Each number is 128 + 24 x the weight over its row's rms, rounded and kept within 0 to 255. Layers, rows and columns count from 0. The size above them is the row's rms in percent of the matrix's.

# layer 6 attention query, 64x64, rms 0.178, rows 0-63, columns 32-63
size [ 84 114  91  84 103  86  96 117  87  86 103 109 107 117 105 113  91 100  95  96  76  89 104 116 123 112 107 125  95  99 107 104  93  82  95  86  83 112  94 103 103 116 130  98  84  92  93 109 113  95  86  81 102  86 105 112  91  86  88 107  96 106  92  93]
[[121 127 136 117 172 131 127 124 102 167 123  85 106 138 121 154 115 150  98 102 152 199 128 131 108 138 144  82 153 117 166 171]
 [111 152 116 121 159 138 139 138 124 106 133 103 115 114 180 140 147 148 116  93 167  98 120 116 125  97 122  89 110 114 103 149]
 [142 120  98 120  72 144 150 126 113 148 130 129 101 135  76 110 109 164 133 177 110 151 111  98 143 137 147 168  88 154 146 114]
 [142 143 163 129 165  95 128 115 119 115 128 133 170  84 143  95 129  98 136 118 136 122 120 135 108 128 141  73 126  76 142 141]
 [144 117 121 103 107 140 136 164 174 158 135 148  91 117  70 105 110 140 137 106 138 131 135 137 154 119  81 143 124 163 114 129]
 [127 157 144 113 136 113 103 111  75 101 154  89 102  97 149 142 103 143 119 120 132 124  93 141 103  98 164  87 162 133 143 167]
 [122 116 112 100 127 102 148 125  75 131 124 148 153 120 161 159 142 127 124 112 129 135  90 113  94 142 172  91 148  71 114 124]
 [101 131 152 125 114 122  82 127 109 121 125 113  90 101 118 137  96 144 103 125 137 138 119 110 102  74 167  86  82 118 187 142]
 [144 133  96 142 142 151 164 147 144 152 139 114 123 148 159 115 149 145 140 146 144 114 132 178 167 153  81 177 136 161 144 144]
 [140 172 156 116 111 127  94 118 139 107 126 149 128 102 112 114 125 157 129 100  99 104 164 128 155 105  96 136 106 149 136 131]
 [155 140 118 164 112 140 130 131 151 134 133 112 123 138 146 168 131 104 171  89 145 138 149 151 108 125 117 146 172 153 114 122]
 [157 141 117 153  89 136 114 143 144  63 164  88 131 142 161 184 148 123 136 121 125 135 117 157 153 129 163 156 158 166  95 109]
 [ 99 138 146 110 131 118 171  96 126 166 105 146 113 112 100 135 109 116 120  78 106 162 121  79 104 113  98  74 103  93 145 150]
 [ 96 126 101 146 117 141 102 117 153  74 139 149 127 154 131 100 141 145 112 120 102 128 127 169 144  97  64 125 106 157 124 146]
 [123 123 162  99 169 106 144 142 125 158 124 158 151 138 142  96 117 133 139 118 174 152 141 115 111 127 138 106 136 138 149 127]
 [146 111  76 167 118 139 109 141 145  78 154 109 126 148 147 128 157 161 119 156 118 114 123 153 132 181  95 181 136 166 115 127]
 [144 108 150 161 126 121 162 115 125 146 114 138 129 147 132  91 124 101 132  95 159 178 113 143 143 115 129 138 128 131 158 208]
 [109 124 142 101 141 110 166 125  85 102 163 132 108 119 147 113 126 141 122 101 143 131 135 112 133  92 100  97 121 107 118 150]
 [109 126 126 170 116 134 127 100  63 100  98 147 137 145 119  95 138 146 130 145 136 131  98 160  84  90 141 130 148 114 143 153]
 [158 113 119 104 129 113 127 170 150 148 156  89 124 125 111 128 112 125 143 108 140 131 151  95 152 156  90 126 130 171 121 123]
 [100 120  77 134 137 138 106 157 140 126 128 130 123 149 127 137 167 111 102 156 119 150 134 100 141 104 139 179 159 159 121  81]
 [177 159 147 102 136 115 124 146 138 122 137 138 139 112  81 106  92 128 162 108 149 113 123 123 149 152 120 130 134 146 126 124]
 [147 147 139 110 124 104  95 116 142 119 120 150 154  93 106 143  87 128 126  77 156 135 129  89 105 131 115 126 101 126 150 129]
 [141 138 142 122 113 137 137 131 134 156 125 132  92 103  54  86  94 153 155 166 133 125 139 169 132 149  86 167 141 151 137 145]
 [104  96 100 145 113 139 135 132 117 105 144 102 109 166 188 152 172 107 115 161 139 138 126 127 104 120 142 106 110  94 134 126]
 [121  96  77 142 129 159 137 124 130 131 144  94  90 165 153 130 151 127 104 170 133 138 129 145 121 178 121 136 121 125 130 140]
 [154  95  87 148 128 143 120 117 161  99 147 106 127 168 149 129 153 125 133 103 121 139 141 146 132 202 128 147 119 140 126 108]
 [154 101 109 156 130 131 108 113 138  81 150 120 132 143 126 133 157 125 138 170 152 107 113 176 131 165 152 176 141 174 104 113]
 [176 134 153 124 135 123 148 119  90 145 118 112  68 142  78  99 132 146 150 173 123  93 108 149 140 133 149 146 166 137 125 137]
 [121 104 166 108  98 111 123 112  82 170 101 108  97 127  98 104 112 118 140 173 112 120 140 135 160  73 154  86 129 111 152 117]
 [148 138 102 116 116 121 113 160 127 183 124 109 147 115 134 140 148 122 156  75 137 139 107 143 167 132 110 172 129  99 142 150]
 [ 84 155 150  99 105 132 120 114 106 136  79 126 137 101 108 109 101 121 124 112  96 103 119 140 132  92 134  71 114  64 148 128]
 [156 128  97 113 141 137 128 136 105 150 163 110 133  88 111 140 132 169 134 150 129 136 119  87 152 153 128 135 144 108 120  92]
 [113  90 136 127 143 130  82  99 123  86 128 162 165 164 147 137 165 156 128 137 141  95 129 120  89 126 113 138 130 166 134 164]
 [177 109 126 131 168  85 111 121 142 132 125 134 151 140 122 158 119 103 135  86 139 136 124 174 145 175 130 155 137 138  98 100]
 [176 164 149 125 136 126 100 155 130 136 124 120 171 127 112 137 152 130 112 113 152 136 101 120 121 109  91 160 149 163  79 124]
 [123 134 148 155 102 163  96 145 159 129 131 119  97 177 157 136 169 141 117 100 132 124 115 107 110 107  67 171 136 164 141 133]
 [ 81 116 128 143 118 145 147 111 110 140 124 140  72 133 163 110 135 143 127 152 108 119 140 119 120 111 159 102 108 100 171 145]
 [127 150 143 104 125 112 103 159  69 134 122 123 145 113 116 121 115 127 108 148 147 132 114  96 112  91 177 108 112 107 122 122]
 [125 107  92 143 111 144 172 129 114 128 148 161 105 175 139 136 161 132 137 175 125 106 158 106 137 141 136 119 127 132 123 112]
 [113 113 120 164 112 166 129 108 152 152 152 139  65 164 128 129 155 143 135 166 108 121 154 107 119 119 130 119 118 131 184 161]
 [125  91 123 139  80 165 167  93 133 157 165 114  75 133 129 132 149 110 126 148  84 145 151 129 130 132 146 124 100 108 169 146]
 [124 118  92 168 116 173 172 118 127 155 158 113  86 152 158 134 169 127 112 165 118 110 141 122 139 139  93 128 113 117 154 149]
 [124 114 143 147 126 144 101 110 175  80 121 164 105 141 131 129 150 120 150  93 106 104 138 165 183 133  92 160 116 168 122 108]
 [109  93 112 135 126 131 112 142 131 127 169 102 139 124 114 128 133  68 141 122 156  82 128 176 165 155 103 133 129 142 129 140]
 [157 158 140 125  99  91 121 132 138 114  97 133 166 138 111 134 115 155 106 107 110 145 129  64  91 104 121  93 115 110 120  97]
 [118 160 121 128  92 108 148 120 121  92 104 123 126 112 128 132 176  89 112  87  94  93 130 147 153 136 121 115 102 130 105 105]
 [172 117  88 117 142 100 153 122 181 137 132 157 120 188 150 122 131 109 173 100 104 113 149 164 151 174  99 133 125 141 114 113]
 [131  98 149 104 123 110 102  99 147 119  70 186 149 156 128  99 167 102 136  92 125 125 153 148 140 116 114 119 119 140 161 147]
 [ 90 149 120 166 121 175 138  97  85 144 146 122 112 117 112 113 127 142 125 160 135 122  96 172 136 105 156 157  98 108 155 153]
 [163 124 160 121 119 150 118 135 156 116 133 148 133 142 132 123 148 155 112 149 142  85 117 114 110 120 119 184 160 181 105 115]
 [105 134 143 147  95 167 141 139 138 113 114  89  85 151 149 114 130 169 112 150 122  97 130  88  97  89 116 130 126 166 167 139]
 [ 61  87 100 123 128 133 145 116 120 127 119 130 112 176 135 106 133 151 140 155 104 125 140 113 113 141 166 111 120 105 166 142]
 [134 163 138 131 116 112 134 123  82 135 131 112 153  57 111 165 101 117 126 136 115 161  78 170 125 141 179 114 141  80  92 128]
 [176 140 148 127 140 136 128 146 137 150 120 110 145  83  99 172 130 141 132 109 169 168  88 157 124 121  93 139 152 125 124 138]
 [ 93 131 160 125 106 129  89  93  94 140  96 133 142  81 115 110 110 123 133 136 132 120  96 104 135  79 153 111  88 114 164 153]
 [132 153 164 103 130 149 131 146 118 134 108 109 136  93 114  75 129 140 127  97  80 119 130 112 127  71 144  86 125 133 126 121]
 [ 96 143 120 151 101 149 101  99 124  73  99 151 142  90 122 142 138 147 116 121  97 134  85 152 138 103 118 108 116 147 128 119]
 [128 118 140 116 112 149  86 140  93 100 130  87 129  89  87 131 124 124  86 137 115 130  92 112 112  87 125  99  90 116 155 141]
 [121 123  99 146 135 116 144 112 151 130 155 170  98 132 130 147 120 109 130 194 164 142 151 150 155 155 165 102 155 122 103 112]
 [117 126  99 117 124 123 133 105 158 122 152 145 203 147 112 111 114 117 131 118  86 157 104  84 107 100 138  93 133 114 101 125]
 [ 95 153 176 104 144 118 120 148 114 166 118  82 138 107 116 104 128 116 146  96 126 118 109  93 132  80 109 121 123 129 158 207]
 [ 79 143 153  98 127 121 152 118 118 136 136 162 134 133 126  96 117 130 103 120 135 112 126 108 128 149 179 108 125 110 105 101]
 [111  85 132 131  91 137 102 136 128 145 163 113  92 145 111 160 100 152 153 151  99 128 120  78 118  64 146  98  94 155 151 139]]
# layer 6 attention key, 64x64, rms 0.178, rows 0-63, columns 32-63
size [ 86  79  88  86  82  66  83 142 122  89 133 118  96 103 106  97  71 121  83  84  96  94 101  75  76  98  86 111  84  95 126  99 111  94  82  91  66  86 101  87  77  64  65  87  79  90  95 114 112  85  97  71 105 103  83 122 131 168 198 108  98 104  90  89]
[[143 135 110 157 152 121 163 118 132 142 104 115 116  68  67 116 108  72 141 115  94 129  96  96 118 166 134 139 113 139  81  97]
 [115 156 102 136  63 125 100 119  90  82  94 156 123  95 118  87 152 158 131 155 112 124 138 132 109 147 126 141 152 145 134 124]
 [131 101 125 109 157 111 147 171 122 118 127  88 135 170 132 156 105 117 122 109 143 146 152 131 132 101 145  96 111 124 115 117]
 [119 130 119 160 138 147 103  79 153 109 123 168  63 100 141  59 154 127 130 138  83 121 103 143 115 121 112 146 144 119 142 161]
 [167 105 169 113 137 105 108 179 103 149 127 144 145 133 123 164 109 148 161 114 184 119 137 105 150 126 101 154 158 178 120 121]
 [102  68 100 140 162 138 129  79 148 122 147 142 100 113 120 153 132 139 119 150 152 142 123 134 123 144 131 124 128 136 100 154]
 [118  83 107 142  95 123 116 104  97 112 146 105  88 114 117 116 145 131 120 180  99 115 129 149  82 123 141 149 131 132  95 110]
 [143 111 112 133 158 105 102 166 133 188 125 115 154 112  99 176 108 127 151 100 178 177 116 123 138 141 115 132 125 142 102 146]
 [ 78 144 104 119 119 174 171  96 120  96 131 131 140 118 182 121 185 144  78 155 115 125 122 112 126 141 123 111 150  89 145 141]
 [117 110 117 126 120 156 139 146  63 132 143 141 132 128 169 140 135 114  91 128  82 115 142 109 179 161 157 142 131 127 131 147]
 [139 112 101 110  86 152 123  98 127 141 157 111 126 114 122 129 167 142 104 152 100 107 144  81 135 142 143  98  84 129 155 105]
 [129  75 151 170 152 133 143  80 127 102 138 144 139 122  80 114 149 138 144 143 120 129 115 170 138 138 108 114 122 130 130 115]
 [161 175 118  88  95  98 128 158 164 150 113 116 117 142 139 116 104 142 108  94 128 110 152  85 143  85 142 105  88 123 161 123]
 [124 106  69 142 153 158  99 112 163  96 129 124 114 118 151 142 125 141 109 169 132 165 107 101 128  80 154 110 148 117 118 149]
 [153 149  89 108 119 134 130 146 150 171 138 105 133 113 172 126 144 150 124  93 136 104 127 128 140 196 118 142 139 174 130 130]
 [111 102 139 164 137 167 132  95 125  78 135 115 130 123  98 125 123 113 108 184 120 165  81 170  99 121 144 129 165 140  90 121]
 [114 126 119 113 144 135 134 102 134 118 112 172 146 130 125  99 119 163 135 146 114  96 172 133 135 194 143 137  86 110 108 120]
 [119 166 116 124 102 153  71 118 101 114 119 179 149 118 144 142 146 129 156 135 110 103 128 107 135 157 135 117 160 138 138 153]
 [136 115 113 133 117 123 179 136 116 122 119  89 171 161 123 144 110 144  76 160 143 123 154 141 145 144 164 144 105 107 141 135]
 [139 111 145 119 122 120  71 158 134 133 103 172 103 148 125 145 129 130 168 100 162 132 143 141 142 107 103 155 124 156 114 129]
 [117 112 140 141 130 128 196 139 117 108 121 145 150 138 122 138 131 118 111 118 111 120 126 100 162 143 153 112  96  92 145 129]
 [156 107 149 107 160 113  93 171 127 151 112 129 127 145 118 120 113 128 149 105 162 121 135 148 160 142 104 170 153 167 112 127]
 [152 156 157 112 160  99 107 167 121 183 121 108 134 130 136 108 102 150 152  84 160 108 119 148 153 105  78 139 162 153 127 134]
 [141 135 179 129 121  87 103 160  95 121 125 163 134 143 121 144  95 110 168 109 168 154 168  94 161 144 135 150 162 126 121 146]
 [ 94  94  74 158 133 175 140 108 114 108 145 144 134 108  97 142 133 125 117 176 101 124  91 137  76 118 144 110 128  87 121 127]
 [ 93 109  93 128 101 174 134  95 132 106 128 123 122 137 122 156 135 128 104 171 111 159 114 121  71 112 147 114 125 105 120 138]
 [114 113 132 168 148 158 134 110 170 127 173 123 127 128 122 139  93 108  91 163 137 136  78 141  83 109 148  92 135 137 111 103]
 [121  93 142 150 148 175 121  94 124  83 120 145 142 120  82 142 147 119 166 180 125 162  81 162 104 138 131 119 143 140 103 144]
 [138  94 174 126 110 147 144 139  85 118 142 167 106 105 136 103 142 121 153 116 196 144 124 111  99 141 114 140 159 123 127 119]
 [161  97 124  99  88 108 110 156  69 139 121 176 146 114 115 171 144 128 189 109 150 124 161  91 116 157 142 117 122  92 152 139]
 [109  98 102 158 126 153 121 137 108 133 131  97 128 104 129 132 163 114 104 121 113 113 146 156 161 167 147 145 115  98 166 152]
 [134 129  99 116  90 106  85 156 106 137 114 157  94 132 113 142 137 154 116  93 124 121 172  87 142 139 167 139 103 113 155 139]
 [114 147 119 143  88 140 111 127  99 153 133 173 153 163 144 135 146 110 149 161 117 104 127 136 119 150 141 126 121 110 171 153]
 [153 124 141  83 181 113 145 162 161 135 113 118 113 116 116 121 115 141 111  97 135 156 118  86 117 109 120 145 151 169  87 112]
 [ 98 147 109  64 151 108 138 173 140 140  76 123 113 111 132 135 109 154 140 111 172 130 114 130 153 116 116 103 152 156 148 120]
 [126 124 137 113 141  96 121 168 128 138  77 133 164 144 121 150 125 141 172  81 152 111 126 126 159 100 128 176 170 173 110 126]
 [133 170 126 157  87 181 145 127 140 123 154 108 118 121 140 131 125 128 136 149 143 131 163 124  93 145 119 173 180 135 116 134]
 [108 125 103 155 134 179 129 104 114 124 155 116 120 110 122 119 157 140  81 157  98 153 122 121  84 120 116 115  82 122 111 138]
 [128 149 113 128 109  71 131 155 151 154  80 143 148 145 110 136 126 130 152 113 148 145 172 139 126 124 146 157 142 141 130 127]
 [116 110 116 128 135 167 121 138 121 106 144 127 151 102 131 124 189 119  78 126 129 191 110 133 104 139 113 139 122 130 117 176]
 [128  90 109 131 139 172 115 120 121  93 154 113 126 109 131 141 160 138  66 112 113 176 110 128 122 143 121 132 111 124  94 143]
 [126 103 134 136 145 159 128 133 121  88 169 128 118 120 126 147 135 118  92 152 113 159  86 117 131 126 121 145 139 131  92 137]
 [126 102 124 134 165 180 123 152 113  76 140 125 135  86 122 138 168 144  81 112 142 152  77 141 126 117 151 124 137 177 110 138]
 [121 146 171  81 144 175 115 145 119 122 144  91 118  76  98 124 123 143 127 102 121 103 106 152 152 124 118 163 143 162 137 128]
 [142  95 136 106 181 155 105 149  90 129 106  96 135 121 153 119 156 179 157 124 143 145 103 101 139 110 121 130 154 135 142 157]
 [136 165 103 112  72 115 130 126 134  92 151 133 172 164 159 115  93 121 121 133 122 137 174 114 146 130 114 110 108 100 129 116]
 [ 90 181 159 133 120 145 147 129 112 150  98  76 123 104 151 111 129 119 135 132 139 174 169 133 131 155 117 142 170 130 152 110]
 [140 125 147 121 124 163 114 115 112  77 158 113 142 131 151 127 186 145 114  88 127 133 118 141 121 124 136 110  94 136 128 162]
 [141 139 119 171 137 117 136 145 117 132 130 105 140  96 127 166 121 152 124 130 170 105  86  77 124 120 142 121 179 117  82  91]
 [147  71 142 152 173 136 119 117 134 140 161 134 114 140 103  97 141 140 112 119 102 158 150 115 103 140 125 142 110 103 118 132]
 [139 117 157 111 183 125 119 184 157 115  87 129 151 152 105 140 112 122 121  92 119 118 116 128 137 134 153 165 161 157 105 129]
 [150 119  90 161 138 154 127  93 125  94 170 117 184 156 130 155 155 126 104 145 139 153 156 116  75 152 102 150 130 128  99 164]
 [131  98 111 147 116 163 151  85 135 107 174 122 120 111 151 110 153 158  88 149 105 150 127 119  80 153 111 127  77  96 141 150]
 [136 102 130 140 131  97 109 127 129 135  88 155 118 160 117 154 123  96 146 108 140 113 118 158 132 116 177 152 150 151 112 122]
 [146 148 122 146 112 124 117 129 131 153 107 154 114 147 107 140  78 108 172 141 139  80 136 116 142 149 160 133 160 150 132 109]
 [143 171 140 104 132  91 117 162 168 139 101 159 119 117 108 116  89 118 115 120 151 105 151 131 166 138 133 127 138 128 141  88]
 [159 151 151 134 126  94 115 119 118 103 100 137 136 136 132 130  99 115 167  98 142  76 128 148 154 108  90 120 151 142 108  72]
 [119 160 150 115 136 112 127 167 121 110 108 147 136 102 113 136  87 122 143 121 144 102 113 173 147 139 162 166 176 164 108 102]
 [144 149 132 121 128  87 126 165 143 123  97 167 137 113  99 146  72 123 174 129 164  79 121 150 148 125 145 137 166 134 109  94]
 [127  95 171 127 162 121 102 113 126 116 138  81 151 168 110 135 197 110  91  97  92 124 108 139 129 115 132 100 118 118 137 160]
 [ 96 105 121 114  74 116 155 159 118 143 161 137 132 149 196 105 167 112 123 141 114 123 148 107 131 145 148 138 114 110 112 144]
 [129 143 105 117 111 106 136  84 170 160  83 102  76 104 130 105  88 149 155 163 151  98 174 107 117 129 127 107  94 136 131  92]
 [158 143 149 171  91 123 136 141 134 167 137 112 139 146 143 118  99 123 125 104  73 145 142 101 124 126 147 153 165 134 150 142]
 [145  95 121 124 133 119 138 123 154 175 157 109 104 160 142 149 130 119 124 142 139 113 152 114 121 140 153  91 139  88 138 122]]
# layer 6 attention value, 64x64, rms 0.128, rows 0-35, columns 32-63
size [ 96  85  97  90  94  99  95  92  90 106  83  83  92  90 100 104 108  94  91  92 107 101  98  92  84 102 101  88  78  98  97  95  92 111 121  82]
[[146 135 126 136  66  86 121 113 108 103 151 130 124 173 134 150 117 155 153 133 117 152 136 120  91 178 171 135 131 142 156 147]
 [138  94 142  80 119 130 124 126 139 171 158  89 132 121 110 160 110 139 155 106 126 128  95 133  72 142 134  77 116 135 142 130]
 [113 145 128  86 154 125 119 124 143 106 126 123 141 117 161 132 133 157 166 135  84 120  73 134 179 103 122  91 110 113  80 122]
 [136 124 110 142 121 106 159 132 141 136 174 144  71 101 123 126 113 153 123 122  89 143 165 108 102 141 133  91  99 136  91  80]
 [109 132 129 112 114 138 138 125  99 113 168 133 178 126 147 150  96 108 124 157 185 113 113 132 128 159 109 123 115 142 143 163]
 [152 153 151 161 136 135 154 135 136 133 116 142 128 112  97  84 127 116 105 138 195 138 110 164 132 125 108 113 164  96 146 134]
 [128 143 144 132 123 107 126 134 129  83 155 105 119 148 102 105 107 163 132 147  96 125 126 111  99 145  91 145 110 184 123 120]
 [110 115 142 131 140 120 121 143 109  81 178 122 126 132 159 141  86 145  95 151 161 133 145 123 148 144 109 125 118 167 155 149]
 [ 94  93 104 110 167 119 129 146 135  99 152 119 163 129  88 148 120 123 136 154 138 131 124 127 146 126 112 101 126 123 130 171]
 [130 137 157 127 141 111 143 149 111 117 149 136 134 143  94 117 122 129 143 145  93 127  89 123  70 160 155 114 131 132 154 108]
 [133 117 114 131  99 110 101 100 169 121 152 172 154 134 119 137 138 141  94 129 110 147 137  97 103 122 171 193 103 142 112 123]
 [148 158 107 127 129 156 136 105 173 157 132 143  95 103 126 104 155 127 134 102 109 114 128 130 157 112 118  81 115 113  94 102]
 [ 87 142 138 143 139 138 150 132 120 117 104 127 167 125 131 143 188 144 103 105 112 133 149 140 121 102  82 141 121 147 151 121]
 [162 171 163 119 107 137 140 100 161 118 137 160 125 141  89 111 147 145  98 121 134 111 118 121 131  70 132 183 132 105 145  98]
 [121 118 132 113 123 142 143 170 166 136  98 158 161 103 145 130 137 129 110 112 143 135 124 121 164  99 110  86 147 123 138 124]
 [120 128 101 116 121 135 152  97  60 126 155 118 149 134 153 137 148 121 106 123 173 150 131 120 140 158 123 107 108 157 155 153]
 [129 151 132 129 131 136 110 148 156 135  89 111 109 122  89 103 147 146 154 123 133 117  89 152 135  88  90 146 159  74 134 127]
 [159 174 136 130 127 122 142 116 167 103 134 131 116 146 107 127 141 149 142 136 146 135 137 114  98  88 138 116 121 101 106 123]
 [159 123 100 120  95 124 125 100 150  80 162 167  93  95 114 120 128 139 124 119 137 113 144  85 112 102  95 100  87 155 134 106]
 [131 124 136 139 126 126 117 123  87 104 133 121 121 135 137 130 142 118 108 138 161 147 160 184 143 149  87 154 116 121 176 164]
 [173 103 125 147 150 143 157  90 107  90 119 168  82 127 155 114 125 130  90 123 137 123 157  78 130 114 167 152 131 126 102 118]
 [145 114 128 127 124 153 101 166 139 122 135 128  80 130 138 137 157 125 130 113 111 116 137 154 143 123 102 169 142 110 106 123]
 [113 101 122 153 117 134 151 121 107 102 163 159  98 151 133 109 101 130 107 127 161  90 159 142 115 146 140 111  91 139 122 152]
 [137 104 122  89 100 100 101 161 138 123 141  98 160 154 125 182 126 104 167 130 142 126 114 151  80 171 122  90 125 154 146 187]
 [ 86 137 120 135 140 111 112 168 150 113 119 154 194 137 116 137 107 127 139 145 164 120 101 144  81 132  94  78 173 142  84 162]
 [128 138 137 140  94 107 165 128 188 133 138 134  96 161 105 159  97 102 123 135 129 116 143 126 111 159 159 185 110 106 145  99]
 [140 137 116 118 125 115  77 136 128 113 106 119 152 150 105 139 130 130 170 116 139 127  82 159 110 133 106 137 132 119 171 162]
 [162 124 112 127 113 127  84 156 104  89 155 131 109 135 156 109 140 144 136 125 103 148 120 140 106 123  92 145 168  98  99 131]
 [ 93 134 116 136 137 138 115 126 103  89 133 132 178 124 119 129 181 146  89 116 138 139 136 183 168 131  97 140 140 143 127 180]
 [122  97 135 150 119 132 122 118  44 142 143 146 139 131 124 162 122 118 136 116 158 166 128  62 124 134 134 108 148 135 164 109]
 [125  89 108 134 147 130 167 108 112  96 163 158 139 126 166 141 120 138 120 137 117 152 163  83 132 167 141 118 101 143  74 113]
 [133 129 114 124 104 126 148 127 158 120 102 157 147 147 117 106 129 112 138 108 129 115 109 142 161  58 137 106 126  92  88 139]
 [135 102 141 138 177 122 142 179 156 138 110 141 109 161 103 152 124 162 116 110 148 103 126 100 143 130 150 121 105 155 126 121]
 [113 130 158 127 157 148 117  86 138 109 136 117  93 119 143 130 108 135 145  91  87 141 141 105 125 144 136 128 135 148 148 107]
 [127 152  96 153 135 119 103 149 144 107 126 140 100 140 116 166 140 179 112 144 107 168 160  98 103 122 124 114 132 159 112 127]
 [131 110 118 114  98 146  90 121  83 195 121 114 151 111 140 158 147 116 123  93 154 167 151  84  87  74 129 109 106 134 151 125]]
# layer 6 attention output (transposed), 64x64, rms 0.137, rows 0-35, columns 32-63
size [103  84 106  90 107 103  93  93  87 110  91  85  97  95 103 106 103  98  82  95 110 107  99  98  95 110  99  94  75  93  96  97  76 111 111  76]
[[123 164 127 133 149 110 132 153 117  78 130 155 124  86  93 117 116 111  93  74 123 175 139 139 111 126 158 101 167 136  83 123]
 [125 151 174 157 152  82 159 131 144 151  93 151 122 112 122  89 168 125 115 139 130 132 113 136 174 129  91 117 133 142 138 128]
 [150 128 127 133 157 124 137 156 125 157 129 109  81 166 121 110 159 122 126 104 158 102 142 138 138 150  96 133 146 158 123  85]
 [149 127 104 113 132 123 130 146 102 116 119 102 157 116 103 129 140 155 156 150 157 183  93 149 159 130 160 153 128 102 117 113]
 [119 144 114 142 152 143 120  99 115 134 128 141 138 117 124 133 124  94  91  90  76 125 126  87 103  96  65 102 159 124  94 137]
 [ 62 119 134 101 137 153  89 106 140 146 126 125 142 124 162 143 106 119 117 150  85  85 148 116 149 136  92 138 105 137 144 134]
 [163 158 130 114 137 124 119 129  77  93 138 137 105 135 128 109 143 132 115  77 149 179 119 120 109 120 112 129 110 133 113  80]
 [119 180 117 127 105 139 128  94  76 129 151 140 145 143 107 108 134 105 121 126  93 162 113  95 109  63 101 138 104  94 121 127]
 [122 130 150 120 122 112 159 132 137 151 114 143 131 144 107 119 159 132 152 137 121 155  94 146 170  65 127 127 124 126 100 109]
 [114 185 151 110  95  98 156 158 132 102 105 126 110 154 107  99 149 141 128  70 136 149 130 137 132  96 120 130 145 113 144 108]
 [145 151 103 111  93 136 154 171 179 120 143 122 111 101 100 120 145 134 152  91 131 174 136 147 100 128 169 152 137 119 107  98]
 [156  99 102 104 155 128  92 129 145 163 133  71 120 156 152 142 126 132 139 163 139 102 106 130 155 162 103 155 112 171 134 125]
 [103  98 169  97 142 160 106 108 121 133 128 167 126 150 159 133  83 158 145 142 136  94 102 110  94 132 144 176 116  91 164 151]
 [ 79 152 112 117 103 181  99 153 143 128 144 101 131 111 166 122 111 124  97 123  87 108 113 129 108 132 157 137 134 129 172 120]
 [ 85 124 109 124 174 143  91  97 108 121 146 136 144 156 167 143 111 140 101 135 110  82  95  97 105 122  93 154 138 143 127 128]
 [117 122 124 125  87 132  91 130 153 113 173 128 150 153  98 109 134 122 106  89  90 136 117 143 133  66 129 127 124 138 108 148]
 [ 99 126 156 123 161 172  88 106 125 146 114 139 125 132 152 120  91 128  96 156 101  71 132  92  99 128  80 125 117 140 171 144]
 [ 88 113 162 101 109 114 148 178 138 124 100 150 132 110 106 103 114 132 135 159 130 133 107 187 172 130 171 123 126 101 148 106]
 [143 157 118  93 110  99 112 136 140 126 119  73 169 159  78 131 158 132 139 107 122 156 116 174 150 111 137 146 130 152 115 120]
 [ 88 124 140 108 104 122 121  97 124 132 151 159 177 108 150 104 121  97 104 144 101  78 100 106 129 113 169 122 104 130 140 153]
 [115 114 110 127 105 112 124 156 131 101 140  82 141 131 112 172 124 145 186 158 151 153 126 162 156 132 176 167 122 132 137 127]
 [132 117 110 127 163 168  83 115 101 131 132 105 142 108 150 143  77 130 120 136 136 120 135  78  77 137  99 142 119 153 136 141]
 [117 122 125 120 100 121  94 100 130 110 110 133 161 105  96 151 133 108 130 128 118 164  83  85 131 109 146 117 166 126  93 114]
 [155 149 147 150 101 114 141 127 124 103 145 163 113 128 109  85 151 130  84  72 127 171 188 124 113 100 108 101 144 151  94 113]
 [ 90 108 198 119 169 130 140 100 102 136 107 152  92 132 113 123 113 122 117 140 121 159 118 100 144 101  84 128 134  94  95 108]
 [113 167  96 124  92 143 142 142 139 110 118 132 148  67 110 137 128 142 136 118 131 166 107 135  99 119 177 105 173 123 134 110]
 [122 141 171 133 128 134 127 107 132 122 114 160 109 138 145 114 117 108  85 101  90 106 173 109  78 122  85 100 134 138 122 146]
 [123 106 170 119 126 131 105 143 101 117 115 114 124 125 119 130  75 125 136 125 150 120 161 101 112 139 113 143 112 135 140 120]
 [103 100 170 112 129 141 134 116 138 150 143 158 126 181 154 127 111 107 165 168 148  80 136 124 134 115 153 160 101 121 113 144]
 [136 144  92 143 173 124 113 116 150 134  91 122 135 125 110 131  93 132 112  79  78 115 107 110 119 130  87 131  78 121 123 209]
 [142 114 108 123 131 104 144 154 119 130 132 105 143 121 102 159 141 133 174 124 149 170  92 148 157 136 162 152 132 103 103 115]
 [101  80 111 132 156 163 117 135 151 157  97 124 120 107 127 144 132 148 134 149 159 102 132 125 153 181 156 124 161 173 121 132]
 [165 142 116  93 106 118 105 126 125 156 134 145 117 118 126 145 137 158 106 136 137 162 112 106 131  89  90 154 123 134  68 141]
 [181 146 122 136 147 162 139 121 175 108 132 145 148 141 106 143 140  85  91 144 119  92 115 101 120 168 123 132 145 160 165 106]
 [133 139 129 119 127 187 152 114 148 135 123 150 137  95 104 150 120  98 100 173 112 117  75 135 166 151 167 104 125 152 126  82]
 [173 127 159 159 103 164 128 139 142 137 118 162  77 141 112 113 106 142 155 137 137 141 197 128 147 137 112 122 112 124 151 131]]